Weights of a small transformer language model.
Size: 11 layers, 2 heads of 32, MLP 256 tanh GELU.
Each number is 500 + 25 x the weight over its row's rms, rounded and kept within 0 to 999. Layers, rows and columns count from 0. Numbers have three digits each. The size before them is the row's rms in percent of the matrix's.

# up: layer 7 MLP up, 256x64, rms 0.163, rows 85-184, columns 0-63
# down: layer 7 MLP down (transposed), 256x64, rms 0.154, rows 85-184, columns 0-63
up85 101:506501486508530500541491479493484489543502505542550522494481471482517538489452455498498497554503504512460534506517533516551505507517465509500507537495482516491502516463525533499503538454533494
down85 082:480537485491483494447460490510443473524506479485471461498559513522526491529501511511473478496496459527548444482508499477527521532488474516514540500501528494494516511520530492530526498503495488
up86 102:517498522571493502511527477552522476534528551497521490495520537514521488506463493493484517496505471536505481516468505495536505493529525506496503520509511507497500472515526568551513465496502538
down86 092:477455499531497484488491531524480477512505566501492514479511493446481511512494468522500488492528466484521463498508539521524497493499455498570521517535490483442501508530485523490504502467480513
up87 094:474476501475514516461524505473481488509474514557527498499523483460524492530534455518485424508478531526489514458479508545505493484484513525507492516512517495505504514487501447514484517536475471
down87 100:500503517529493480505533500543507488548503484469446506513521525487490520517474515544499516494531486495489454489503510501464460536512502484466475476433469523520474481491511522487498510495562523
up88 113:492497479483540488509477519470496493528509462532506507538472519471545482515517490497490455465517497534496496435542503516531453441494533537516481480500510499470517504492503480525487493473532513
down88 094:524475512537476514517516465497478549526475498467460505495520453499503505494501513497491560516566512501527476500482479505474476517478517476471517547457496473507491453508502515500528507486533472
up89 111:455500458528510479508483487532465502465537513482518503542536495518492531519484529469511518457460531483498543500480516511497508463456541490519483453496523486519495519516528500492515463478536494
down89 089:496536521495545530520515493477488523519514473493485473520524482492525531488540520496479488491475505502511504538493491509479520489527533500494533483445501417467502488527506501496482500432460513
up90 094:488483470490532427466521475526505500476489497500527533486492512521522494532486541462482509496499486523462472517523520507491490444514507475508479519439479493504485521483469505515539549520488522
down90 141:524478492495478492445547440469496486490505498502560499464506464544484480457495528532483491498470516495484525509549529482515497471492499458492513524483505509518545502508481529508520522514523501
up91 110:494476546539502533478498512527486504495540528536506466507534537553466493537495483498490460484478503536504577501460500487503513482493465513533505533501529525508490522492493468498527499506493504
down91 108:507480531526497514514490487490489511531540537519483484517466463498498504508533469475494493466538487452530561471505467527491493531490502500514490565481501456513497509468524458476509474485528503
up92 113:473524496532526516521450494496502486492473564490532485541512484472520510506504500453480500516479521492497471492450469522554484506507490496514551486491493524499493487519501527505553474444509492
down92 125:511512495527503511500448517500526482462465518512485477478529459451519496441509516475499453472487479477516506508501531487548511479522501494547529500486502529529485488531460507506553504504528503
up93 102:467494510523528484539470525518475521545508496483554492504477497466465512486486523503444547534496506510506477502452523516513459516496551510490500504489524493494488490477435492497480495483483533
down93 083:481481486490489501483500508441527467493520508493518497551456483557500512491483477506529515518509483485514506441496502468505508534495496448520507501506540554488528499508499487493495464552477541
up94 097:516523487527512495501484495506492516536507512481464498501520525489544505462504504477482490453506517551485476527470484503553496526524431508477477471498458481458485489474501459523517478507537469
down94 093:486498483539558497498505508514462495487535491502472510501479483461497526466442456487506523504498572473509510504535500482476490509543487525480530500470533490478477499518528517475500507524459525
up95 080:502480484503475490499501528555505504532451503488503512502478483488422527521514537488533505465497488501497461496562469563499463484503485491493488483470480507496517523526473496515498518502483539
down95 082:515493498426506494483524444463548478505517480504533474510532497516468482516509482483525471547491507458497492484485544509511524502500503519477503510537491508546493504479492475561506466488505507
up96 076:501519479498463503521563480520501509494499457442508464489485505500509465494524518537490505535514521507486508516502488481479485485515461486490505481488457458549484455486498482497491566491457514
down96 136:501495529495545490442473518483501479511494553531459545475506486508470533456491496477524501478493481490526497489479495507533489490479536492500489513490527500463494562521526511486500451499551492
up97 109:507538470474540497529523520516478505543509515530532505533527491497521478525507518470526501512456524534491528504471538523490479493520545497467478506548513508473498507461543488463533505514477466
down97 092:469421480495508479509490525523507491451496511524501515496512487491479510506545496516481479486480537532481479519522502499506495543529502509504506475495495428484498543519505505478453567501503505
up98 102:497546487509521487550540490522500472532492520512497501496489508533518541528505500461493528516475496507487455486467503492508508497542552470509590506533523509495496504488477506541502477501493526
down98 094:516545492469517482532503474486505489536492528508522485505539476524503481533477509506462506489461506504506505509521487489511510488490510431512555498497501502477536487481408507527511457498498496
up99 083:501538485469517479491468446490520513439538480468482446482522541512466479518491485504494496526504479471537515458474465464509473500480511463496490514483497487499463516499491540502522530505478496
down99 089:472497502509514520539510527515492503554466510525509560529497459504511511493490530511512485480503502485447483542523547523489485495499475506516479495496476487488516439499535451479447479501484504
up100 106:551466470520525504541456503514486485520484523449550519526481527485510503492478466476505479524489528498475507494499528465487523474522526434526532521515490508496486533482489496463492534480514503
down100 093:533538460490517494497496505453525493467477528523560494522480524501548510485504484507505494529482488482456524490476496516488524494520521539487507503539506455457492519552480502461517459496480488
up101 115:536433496490476453479564490514504547485508538496481487533488451490505533508473512485488493460456482518484503474518519486540532477502500512524499499452515481507520503505526477507515511492517520
down101 098:485490446491536511471458498533535530523525479507488485481423502502499524498487514531512494517538540480466498493497477521486490515520499469499514465454506539463539531501509523503475517499473500
up102 083:480489504502493503493515453511502494459464483479507455457506506446505495490483553467512477501529539500500486474458482482464518502472531486488512493463535450512490467517514505484461539487506464
down102 139:467505498452497495487490526448503493547525538498496546550493489546494497495487438545480510491462488498476515533517524486513486483501463501503457505538474513500482542498505490509505469502484532
up103 099:492509472473514496517488516518482486539556487489534508514442479530560501489503490439474505488512482518490487535522451537485492521488494556514495495500521523490509482493493538508524494496522454
down103 095:504497511469496501462525507475505489479489532460552475487459508484485471505517522527495482489515504498505514518533490466467489489521517475522517506491500444471509500512489543515565493503577471
up104 093:484468490472451471499533472512546505519472511461515565494531490489504479479458514527487516553492471527522463513485488518497534474501493469475503496514512518555491532505486509473524492509471503
down104 095:467464527534511512502537490501493520518477515516493527512451523480522507518538516495540562474499509490495483470497489484475489512506449505482522513459517469463536482484525485511457537460485528
up105 100:493525492495485521509515507524489495500480494571476537517511505494492554467539529510494468469498498524449487494523524460521503508534490532490521500447470497459481483474491460519538474509520481
down105 092:543491484523510466495500492482565505470482485501449495515493519499475531466551525460508498484489534530476512481500482497523492495500523498464527458486532489515557530474492456518529476503492499
up106 094:446541528508474487504500522549499498506496478515508514503497535506455487506454496461520445509489503515497521455534491524477481443510505518500473499481524469499450497489537496519516489469542499
down106 075:532502495501516482488493490525484490476554505476489429482490506526504487501520540513471501497507509517484504534465503469514531539469497500486483510466454565522518505533486480550475478489478533
up107 088:505541489524473459509504484477513491504516480529461528506486518528513499482492519487522504498485450443471500534464504518531501479558532491506510486457518539524533481497547508471536498516485471
down107 085:473522482498501498476503494450509495526462513445520519530514549530519521453511528526514507512507502469504493475510458484457498521486506451476534498510504485512469458508523487545480522522542510
up108 096:506515495479496511514510496498472535517495523487543482491510528512462522487497476494517499479469519523517498461508458537520509507519495521458508527550476500478521522515468488451576518460541476
down108 103:518497493496485484450504481534444478494494562502506521494456487563449491485516510501493483475539519487490467489499501521525472485475484506549489501514520508522553463535503493503507533509491503
up109 110:521509486541473459514532516496485523518522530465504485543488530572529508509480457503525474506492516537539510484493526484554499497530528473449533499505520496518495508506501494483501468473522489
down109 122:499485504532481482480486487484531490482471530510553479505521498539473502502505515502514531476461489498565496515492547517543491525502483510473495479481510509469509514512515470458465475467558456
up110 110:485484505572512467524512495513545483494524488496481512568518478528485522486492501504502498498457513494528546484527497443536499478511525495501506518495516504474478545476480472470521533498495541
down110 099:495515477485536515529534531496475520508515544523476522488488500480493482516487525460517505502547514432509497512499495480521534498522492512457502485484462446498483511507503534473495473533432509
up111 113:534473479496547501513512538506505532519502499487466483537471556506510475527511496445489503466467513488468492490470480484528513499528498500514493527511461524439558495492525514519525481501526481
down111 093:538483507536528482480562544522491526481510468483504474517519534500510480510485504521458555509488510480480515468508489491473526515511497489461494501506485471503502458490468479530444534539496472
up112 109:526496487491534497501517514515508481518448528520505481547510481501513500541526514487506457518499510518493490499499470505531484475493544504516520468486434477542514564462548511511505518536481496
down112 099:513481510509486516492530501521486541487542468504480505458514521573505484504460483490515486480520469490514443472468510489495494503473468454462481531528488544484532539537496507509508506506515505
up113 084:512505548505505499497522512491493491514493537515497487515532519476584496553475493496510512457492497522520536447548466513524508514519504487499471476536488465510501520512495531479536530484519473
down113 107:480465502489502491482487488470529513491516488515520471483509504559483523452510489476495502510490520531488500517521536487540502493488501470504443486519488547514510540509494479512476429569491509
up114 094:503501462553503522490528513517483463498535530480520526562461508515458531473519530464506493476534438524487478515492462534504506528513499501529490499478483504502509500494492478533480530466494507
down114 084:528502497479484479504439465468525496480494521516538514480538475503548463506523506499490474523481468524470529474513542505522488490474464501445528501523507488505501474499493522512507549512554481
up115 083:483473531455519501504481480510459485482551505491548545512504457482518503524510486485506545493482514497469473494498512506443513496474479512498475493478496481559513493491548480511490516451530473
down115 077:513536493533496487481512531459525492464479480487503450482509534522490468479507515501478461514530469537496518499533475493536471505535515453511528515510518504462483483485464519527510473561478510
up116 085:496472482496525552464511507560508490470488535422498496500547506491501521511467472468482502493467507498479565507523489470491512492448484485484506472501524500485495501519507533507519510490526508
down116 085:468533481533505472502549506477516524499533496570495484490460496438503463509504507500482504528503550478500445524523521475496480514506532521519508518503466500502503498490463488501447476499499507
up117 101:500489482484506499503503521506460467470518490529519518503477524492539485450530520488469469480536465495492535517520463534482502487531466512508540516474472564494501492510537505520519494467555487
down117 102:496517536486522500521511492419469500547466538507474484558531509474511478476514501531442501500501519481488491491493490502530548491495490504496511500509475492478476524495501551479512523470513472
up118 114:503527499510520451533464510501518474516517545511560476517508517477502514445477489483465494511523508489469456475488482519489499528483460488497527535483516549500507534497476486485543488464479479
down118 110:515546496490491510516486496490550502475494515445517493503500501492544520471491498492510501512518479456508499513501503524516492508486444486541466547463526497506539529501487493442513497510535435
up119 080:512575509487520516534474497497498521520487520472535519501496521470482512506503523474459472506504558481500529499533507504504515486528536505538513496519503477517511497462580490489475503542514518
down119 091:507512526492493494487518549535505474474493451526452509486506512511544480464508451525528494501511518507546489539478484483475481504500492467506482499478506481460516515504473549542497546457486517
up120 111:537484457533514492527506493549481495529499534492506553514511526491495532514485472503458526521507464502497500531446527481493485472499524492522552504507508542503483478543454543511492498507477499
down120 091:461490465517518512477497483507471490519513528508458524517466525525528490496513459462495511530533502508508453499444542489475474465470513509512528504513501555511476487494505482543498503544465510
up121 093:534533524510489474500467496470456463495484510478500531498474507468537488479556518476500514503488508571510508508538507521532515486486502496488525517450485500495490542448506498507480510489449486
down121 098:495460450475511481486508506509511469537464490496532516509539506530474524469478476520500514463538554509496512528480524502471453510521475516533485495498498453538518525518547509489489474506476480
up122 102:509493504485529481485479462491479527526484536475521497457509527493491555438503486505474508523442529480457504480553485498531487512496498550504504534482505534485505496474500481532529494526496483
down122 093:510492505529459506509500506485485495473499570485489500460524530522483495477536509539502511439505512504502534495499455468470507531513514434516538468496487480505503537491472493535520493528477500
up123 111:531510521486450472457519495511488478529494538506491490496477511496504532535500466461516504492459520495487492459534462500527473512506515512484489537522504532464522439473442502500509479470521490
down123 110:502504521493468518491499476551506484555520504497498483492504468491490527505506497442468495534472518507532546516522531527547500520496506497490466485502458462458512480479474474471520525551493480
up124 087:437529482455523483505496523536486541483507525512504580483536512498539484509503489500479549522510502543505496525514461463502540508511497496466509521507501527518485501479540493495484499511474507
down124 091:521477509484514548509496479485520496480529433478469484515532475474484512488501529484497449506451492490515478515502519528490466520509493518486540532522514452473483479515500536525489552505540511
up125 113:523512506529534498523520493509535526493535535499485506524516509555465494497488508462451501507501524550472527456492503461469490475484489493482521534472535533487460539511475468481520529483485501
down125 108:476511516486510528523500491493530482539491476486426507519482526509514505490489475474539508518493454525500478440499497496511538501475521511506499494486493503544570487523458522498506510474452517
up126 127:538503497474506526509481546520474480523502495520512506511476553522504527554489485498458497501496511536512497480522479495497491426475541536527535507501514519500527497500542498518547536520529501
down126 141:534504514465512545472502578495496518486533456519487517497473535512449500511447504502498518483531498505486489527519502545476501473464495492487510466472495492519524485483522486550521491495467491
up127 083:448504528494547511478452509545480484470514506477505492510515555517511494511531423523500518550525487492502496508502515533490494506529504457498515504496473464518468499524522467487486522512517478
down127 092:543483504514445507507523497465507563486506489491497488449522483480496459485481561479510515460461510527496475513505482462500505491499508481505527479534514505493536519506457562508505514501516501
up128 089:494512483503470469482526500504523500506438526497508437513469514487500450522511495473533486481503417508507506497505454553507514483500499514475465507485499527513515501552510505508484522522516508
down128 083:483521491448506508497541497468527492511537476515501511528496515497508509505482563506484480518501507514517500556504556464483468527507493505522514463495542453446481460465502499513482494482473498
up129 087:490518474509519455506528507473481489534523553545519479480528511486557503514491501474527503465513482535494507472523488523526520494529525536502505517520434449468484520507512516530504480493519505
down129 089:480513514486509456529517475525528522535477470482516437479494506521475539506477496502507501530498490529516473522487498516494516528531455489508471475448531537490485492470522523496453491552521495
up130 086:465495555513490484505504470481499518488507542533517536470527528530576441487496484506475508479508539500490497519533497494469500488499516491514519509480493530521523456462501477507525462533502497
down130 084:494483509440533479461521504530517466502522518488437513499501488508487525462513483501527512503485531477455493470482495534478476487478514555529501495492537486489530538504546519479491487489544509
up131 097:498523494501516428514527484511513502510506529504538512517465501533565513544483478475507521504497451505468465491505470523531482524524528467476550497527475511500506547490513468497498511498511510
down131 102:498465512551512472506513504449492510502513494490518464512521501489509507480445505495514540490490478475494491494512465517502511508516539468467507500515509599532470543461486486512507477495495515
up132 101:539530474523466540478503490493492512516535501473507501528507547533494529543466466483506540481515464509480499489529495504527512452505488490477509526517489500525500542488466506445514487492532447
down132 104:489491504462477543496473519522482524456518492506471486441470510520491476471473545498498493514487496522528484497474516512475511470471532498499565501531493559500511528519473502476491545517525492
up133 094:533503521487483499493481484496479488479520541520484516507491520510551483524436478507561491494520493517493557525493512466505497503550479513487503538493489506459476517495458468469463538494515483
down133 082:496467475495514543448498455478528517531513480495487484506476523520444499476531525480470489521512501520510476450518489503499523520513536475458525492537519479490509468486531492527523489525489555
up134 114:499467474499435479489542529530484476474520500554487501507486505506551538512502518490488508492443526533494494527484545483508513488498498474469507501478494497554490491520500506543543473495517522
down134 090:488512494520450509475517497527521542536514521521557488517469456527508501506452529491558515495483534520478516470456535471482482503512481459469499493510483503485524515466503483486494462509501500
up135 102:483519524490456503521514489526500543522533489495499518496528522489503500454455528496495548515490528528486502501483523541561491496527504523483580484478491490500493517505525483460516507470532519
down135 089:508516487521520498504466497498473530525525541497472476453492465506557480463510501501499445493514496463532490486492531496525495475479501488511521498454529517510452528492472516493564504538491520
up136 086:477488515512537515500541485553483504489526477481468472497462481515470456475544510511497565448500506516473516498480462517509540432507528495501529495475493496524491508480482502517493510489505497
down136 077:503485482448503471530540490513464492499488505515481487477539489507500486490480471543536473476494536472512495494507506495479443510525465481551493506555490534484532544499518485529483528467522486
up137 094:501529524459517509569451504543509497507515461499538515510482519485520496478528488489447523486506501480494487521471482512531480485474492485554539528483515488490491528491533502541500538536493514
down137 095:507497486491477493426519513478471501492510524532439493495522494469483485493508533510518538496471512540521516469544540477474504484492548506500502484502475481518544515468508519475475490466540511
up138 083:522520509498528487478468492520478487526474516468531508496488483522538490474486491476510551481535516530526513500549450468453490472491509511531551490492467489533511521464513500474468530531510523
down138 098:486475511463481501518518484470535504442502476502467500503512509467484493514537516493460446503484501488486498523508521557535510501524528555512465503558518461493514507478498506507521513456474504
up139 098:553502501569470493467540472526492479515513521503475506520486478519489550522519459482529513484518505507485555494512495497509464464505523456472482473494498534540491496510467503484521477483479514
down139 092:460505484488477479508517498509509505525530529496464478495468489476500479472498501554478496539494520490538486543488506502458526488544531493520507449461463500474458522505522485549519527486537503
up140 107:478472497479518498537488454502484479480475517510511506525460510486469526539523524433487494519473493497502508531517483518514480485476452501502486533515559459517460526516520517539515483499524468
down140 103:510507490496505485472473537518510499484502524489522473450486478501505496520458496518508518451516533522459489529485514499500431525514543513545479469500466504510521474501489541471467506529520547
up141 086:540511528543507528516479518520512440525517516502465485522488529482486437480538508487470481494460496493537508525496515505518462503492549517480510509508440491497524473528502515470501534508516481
down141 089:468502470451497471494523472520494528508507474485503483448522538528491491525475474524499511536512514502470468511511473480465482498514490509532500477513560540481464533500509500554493499481552492
up142 108:507476484487477502496509530529518531537514519534561531518458463476507488480464470494508501481470498477505467468501479497508520501493519530507464490518510561505523496459490469457549494473522510
down142 094:527487477516507479484490493463546522528454503535529507491470490469485517519481522492497491464539519514504526526481498514495522473478513486533519504535511404542481492515493522499492472465485500
up143 094:483436519503510490508485499483479505482511446522504473506521527486497510523468477506472463501500571521479508525526495519532461455472504484479499518511481495478499508438481460524496470482510527
down143 097:491521520526494496504477477538533499509464553472475512509487503532539508510519475511493490465511499503512470445464488482485470517539495493478494517439488501541489483532515509472504543534549487
up144 111:501505467508509525516500499522447520487534520510554540552483529527514477495515513432498522505495504502515548497472526523531500506495473519478499497482483509500526505517483474525458511449503454
down144 121:512512517494509517529518522484480474455499507489535548487481530539563499513480483481502514520511485503500504470469495519528528486479503496505509490479498478409493510554512520482508467493466467
up145 070:472523513448495506517459488535572479480497467444490495488479507492484483498480457499531488505506523533527467467492501515505519477509501527499508479465512485486442534519511516490462482498461503
down145 121:518518503547497484476516476453423542529460515531502481503511466513502480505507537508464504487518476480497510531519531473535486507476495472485511521515506460515542477473482481502511538512522474
up146 097:481479475500514499509453515544495484511520474508529495517505495488532497436464524470446494476509490469451528487506492480492482473463519531493528492466463515478481543529491505490465544497493489
down146 097:502477532551450522501520483508495514488499454518512481525512493552534522503528536490484483489480485460495528509534530518516522512498465467421523498478499485484518472487470462513499481497510514
up147 092:514540508496466551451522534497441546530514475511524518487500507484523522505489451491509467508520471494520535498517499474510493485517524490464518470519431516490504530475490513480504523519497480
down147 093:499468478461508464495516522543597466485496506497506477482486520507494518519498509530483486475515535515491469508495527539482502492492481510538507531505503474487506492488508511500436505448534486
up148 116:514482484548508539528453494530495499526509478498566490524534532502513505518518476533499500473514468516514439484472485475536500514473520520484498512536503502486492528536479471493551514500535517
down148 089:492497497502475486527536511484531482474520496455482526514496515476445496503500494542518496458480491508502482486577479506507442521528502468525500527534514453498543480494500508527485482515494537
up149 110:506456492466468464501491507509486537524456500478499515502508467501506510454463498477540531523498493518504492460540466514492507446539497467514519561486525537473486501498497490512543496515518517
down149 084:529489496471466478499520503474487490461523494494474540519536480528492500484516487511530542540505499533519487444528485527489489490492512451486509515497500452488560461501501494526502472557476509
up150 110:479455509495511492454536488500491495470510484528512523516494532508541465534514458491495502529539524534469542493550470516521500475538486521497533501507480503486526491484511497492468521506571511
down150 098:504505494495539495495479483478484511556463537460483497502523465502534487508486497515525481513512474458489509547509487476494500503483478485508529505423516484515489510532479526489522539488570505
up151 109:529468505489525543541524502486462513524526508469500530538481484522479532520493480503485545491498511557504497513472528527526506455529498486502537519489486527466490526486472542500539518541486508
down151 102:498501484506491496476511524485460507523469542506522509477479485499503502504502506507478562510522478480504511501463482471513474486530544471524499429510476508547469502549476563488478520506519482
up152 112:522474455519518548497503510478459471561524512486530457512499563511521486484495447506535492511499491521490471492494498506509485478505526519562466481515474494525507506473465496493495486478515518
down152 108:536501526489484521469450492499528461520466500491507545509521524500502565503517510463474507535515476501481469481494477521490536499489474495513485528534474445511505493491531514505532507458526457
up153 102:509481485502463471467507509522456448519471486510500492521504541513483525547509502489527457463444539528514482511470459504542496524517495491505510512497522518470514530512480504516503456501517546
down153 095:500552508487481494476490465515458477507500521464496474504523507463482478484564496501478500535482510497463522518513489448523558530492507526452482510496500528524512507527466502489495552505506474
up154 095:478512514507513548491465513505486493508558507521511490525469497544514504494516502426501464500473514528529497498534448479533490504496504543547458488512515481504489481510491485509545543497513504
down154 112:528534532508488440501468504492538482503475527483518507531519503500452514463495526516488526501481499580478440492493499514499507530509492522516495470497451488501506502483481498539501461489525482
up155 100:463464498505504526547501449507470489494509515477524487524492502525478540485453510527506525473533500476503497489510476545541492483517488510449485487459509537481516497499497502505548464514541545
down155 108:497467492486518532458519469531504473468532481486529479501511496525456506490497502514492437557504496505483508571506502467516516487525521467496501507532524490479511539497535478539474485480492479
up156 083:480506449505473532482463511513521495474531523492463473522516506493534479503513476491512514486506482502464520473460514468470520458494489517484503527490474449534453533489492532480441515513503464
down156 101:518502537480544489517527475521432478512495457510515487489514504510488505488455504520487469555502511510522490529513496515517509527499500428508489464505520524488528518502495440528509468479496479
up157 098:504464465480502557460540507493504514504483512490464502506553495504513506480511523459488502521486463539503480499519490469528560486566502535543517484515502513483510471488516478484505487507530524
down157 094:469523460512494551533502518489502529517507511536461488469493490510471474514517474507510484520500507501477486540478489470475463527492526530515462500488470493469443523506551490464503527540525530
up158 103:505481477473500489540480485515471459503490476508457490514509511534520512513482517458527533492498486430496528519551492528532471466529539502519528512469469493481496482481481534523478527515517533
down158 136:469474500538479520506510512514559494467519493514482487524492491568479505478527513514509497517518504422486515510512499488518497499502508505488489471448498481497476512532474533493427492534493515
up159 078:488476511491493503525526528506475478485478518485479501434514481524498521497516482514541483495525509494510483523516526480501515482461558517523465553438536484482496478510531469494448503521486523
down159 124:521521485483469525491512478456548514503497467497527482550527521483524493526486525525441525489455503480514500463501473522467523522531477487480533475558501473510510507477484526514521496489500468
up160 107:506457507488529454545496464507461528497484515527492494511433503527533502501462476508461507493512490513530550510518471489497490479502492489476463514496432494502520498478527509524527540499481504
down160 111:478499498519468518540537500464542523443516488486500499552512510466508492536544517454500522508496466510494443458483478488520495531519489489462496512539486476466502490504492507496488488527537508
up161 083:510516534444473495543482521497493540486533520521493475500512516446480488491539465541509475533476478523503502476493498528526503468508513535498510492457539502514540486453482525487488531500530517
down161 095:510509493507521503477508508504518447565496463526531505513499477576462517471472504470484530476531501497508515478513489458520480512473505458485493539499448534485502512512543495496498495504510483
up162 106:542480507575528461519511491513472448495484504547484459552492529514516502507496474466515488479470498538488538473472507518518505480506488507479517507547482507486523523479506508506505467512512533
down162 100:528500502521490472563487483491484512516478496484463444533526509490484437504518470494494485513438505497520497525488509510474494483510485565492494489501514508528463482505494522547507535498543505
up163 103:529494479536541491549481444504483511479510520534491490552472525521572504549505512471472476455519502500483464481501469489506526498506530489533500486515503530495500518531523496529503510503497493
down163 112:497493483516525485480527462485484500495537502466474491516467521501507492484474493466505521501549490452512503473488476473485563503478487504485491473525514586497504533500552488526515477500517526
up164 107:508517515487492470503498510488499455559477500468523493516462523490504482462508519500479481439471508502461475510514515568537468506516511516470503489509462543506509541456536494481509488488498501
down164 093:525519489513508489498506462432466488490494490440482541534488563493494491475479519507449513494504487520514489472458498506507515495513512489494511501549500537497536524479471531527497467513535497
up165 066:526515477501455480478487478497475482434469485477517475487489482509507449468493500506496497520489505480519462482486520476462481485459513536508511506489532484473475509499523497525438531498558472
down165 134:464504516457528519544478513506497502542512506512478525496481506493484521542519488496499496478541482518481532527538462510514539506499515465482490500468480465525522470523469479455527456511442499
up166 106:515491519491444470501448478513505499496552450497527554530492521502506511518499505477537515489458511505522531472471510458517477520522525483472556492511488549491479512478508470504508513495493519
down166 095:446494469525482552462480484520520473498485510498461516519472509559487484547529498472505527512498461487531506518489515498452484490494497474497499524490504485491550500523537482483471549507520479
up167 112:461471500493505476527506465516500526496449495492500467496479536486466556461476502508459542492504483482516512537510460503522455479492480512471513471533492559481525502476479518513527520500496525
down167 091:441508486523526462485499441495467481524498486472488477493478481531531480510459503490481474531496538482507531503550534465498513497527484475509508518537493531489497544509529495516488500554487484
up168 105:475504493506486511469465497528492515498520502444537518500459517530532531499481530489448515494477523480522489506506507505522475465549509488521490522468466500465502516471495493527551542529475542
down168 092:496505510492495483477520506488471488499524478502531532513519476505544531516474519536472512508473495512451470497496513485497524517478488479501472504461472543510497543470499567507546536446498461
up169 116:509440488488517527518519489517500513531513503517487505507497504509529554501451500518495501468501562501456488473450499481532486434471519516500526521494457494496491490483452494508508529501521473
down169 152:531468476462530535505503503492474513485537542532520471485522487521496511500508506568510477472538543508459488518472486480505489511483486515513525496495440455513492522479450498488501475495521518
up170 075:500495503416501528486490525494496516473472490484460503531524486516501502520532484488496500517480500517500488526507524515487491549470547496527458487478493477466525485482524505567507556479482512
down170 111:517514490543521490507502471502506518518512517511575489458474494495492494493481505475514501507542506487502505470498469468513512447504487488503536515492495512551498482510523481430471447550500504
up171 069:470514516507504517469511486495522505510491526542495510476524496489508482462513501540497515492516500479535499554518482537473552529446507480460500489478513443476456516490493529510482552482533490
down171 123:504524499467500505542516481518479480463513491472512467510505492510487507499465494462522475534519517523471507460510525482505449512549490529547497521526491521534528479528512469471473468542452497
up172 129:497491459510477518513558524492453479483482527516507511508466490520566501518512496489500505488477488523486500465485469512500516491481492481535508485497435522521528519511502497481537520446554472
down172 133:471517439511497511467520514474511491494441526492527508498460508474462483524488496527491517505498496531529546472501497505504505501499470453514556496561518491509527509512489482490508495473549466
up173 078:526508501434476519432520533456505483478511514455443512497470498478532522455512484509469516480489511474499528489511478448474506471508520493504486522484508484512478523477517480516488504528513489
down173 101:484472491515513482561480468543489484530523458513509479453524510490487506550505529524521487497513525526501480525518515493484482503503469483511504479473506497479536432525508523463472546476477497
up174 114:539505513494501463505507518456475477495519519517495475482489507503483496488516496500518501497515506524556497522516446566479479488543470505471513454489454557539526510513464506505533518494518516
down174 088:488496513479507468503519470499448511466519477481499514484529513513494454506503496505444487557521490517454514503482530475478533502467531503535477485518532578475529525483511499492499517504498515
up175 108:495484524528551525478453502488497536508503501538524467513510501502508499505477462492522528478506514557504490471460496522549476480470516520496511473527483538530469511495482497495487506464568517
down175 086:490492527536535472515529521498577449522504485508528531515500477438504476469489504518491495469504500522525515515511527526521494493476507463436494520494506496487492448513457500503493486498504490
up176 097:500554481505520495501554544483513482526548486499490475504506528492515497476543501472491511490477500518494505483496498520496494504460488486559484511485475537479484501471472462434526540459516505
down176 096:537486490502480567494508500558526464456508497489544457471521507524503509436482548496502501517501478497484517481519461482484482522508491477511472522504512458499534472514481507503503504538500522
up177 103:470507509517488517466538512471543463545462488524496504482487503527537499528470494467507442484530477508520534453533441509490498538523505525491492498514510537506467490488488501512510487510519463
down177 100:518510513506502497503494553486474522464488481551458486474510546481541519511512530504514523492489515486460467478440528512501494506502480542491517462444529504490507514547483495485476493525471500
up178 108:496505519529525520478528532523512517483519508501499481527508501533465509510536445518489453483482476545585478489532483473505510481498510555494518497489499511490521517512480485499561511504523501
down178 083:505528498479536470534507508489471490485498514528444535531540509495501516501476488477491506475490492500491480494499517526536481512485482493511498495466575544516501474531486464515460493465460550
up179 109:508469487541520512531532505487501488529474543501545488526520475481533488504504528470475465512501485499497519470444487497512484490472511530500504494477461532432533498496516465552507491484467492
down179 115:515486493493526524548506532510511472505476507486508495546521483465558510537531510485505500474478534504491523472480498503488535485503488546481509495415475494472478451512526505491503505494463488
up180 093:504518470530531465491523514490502480536523557469542513505503512504505477516519526482528478500468487450516469516484490507517503501463552484522531527511531530501453487486468464502522536482464489
down180 079:464490503479510517510526477524505497484491440496480518518532500540506548493528512515462520503455481549475492489482517475511491513521508496488466480467543517500537516560461482482489465505530475
up181 107:492464477496463486478517491496472497543533504509536491551462528464500499522506499488499492464494474485492523501504519478522500503466491536498515444479509554482492484520465503527474491493501420
down181 092:489487552493522497485521490480440466483529533488521509543517510503515453526528535491495497517516499469492494501457506525537538501510513496474496483566492497474478443508496490508462464485503500
up182 083:548513515477489482542446523518497478509517513496534488485531461468492441514491517491478465520499505507505475489519471492477463494476499507525442515479551465519493510555526484499501499497530503
down182 117:451487466494508518465522473502534488502501468501457520490453549492476520519537497518497538504505505518503500528501527505497498527511498483480528485545475511487511486432547519533460514483489462
up183 073:510472507521528498507476521512526503488488499510509474487462522510519466512506479527518468499475473556510517524514444524474444463496467483495492532467493485469539547502447524520515527483482500
down183 104:500523486497514481505520480495466486537519528490504491546496458482468472506510507479474532524517494478505470474509531485530543514498507516472486506531486482535492442473554441500509489527549479
up184 092:523483480467485490497503533492531518503491509532510482497505475454483472490510552470522525468479531528492504497463493497502464545480487518529472531495508500543494473466537481502501526467465433
down184 087:526486534514495503550494476528473472466513460461537454477498534535535510487502497517510436544538443488475502500528499498490511487485487488508504466498517515485497526519467504498514490492517539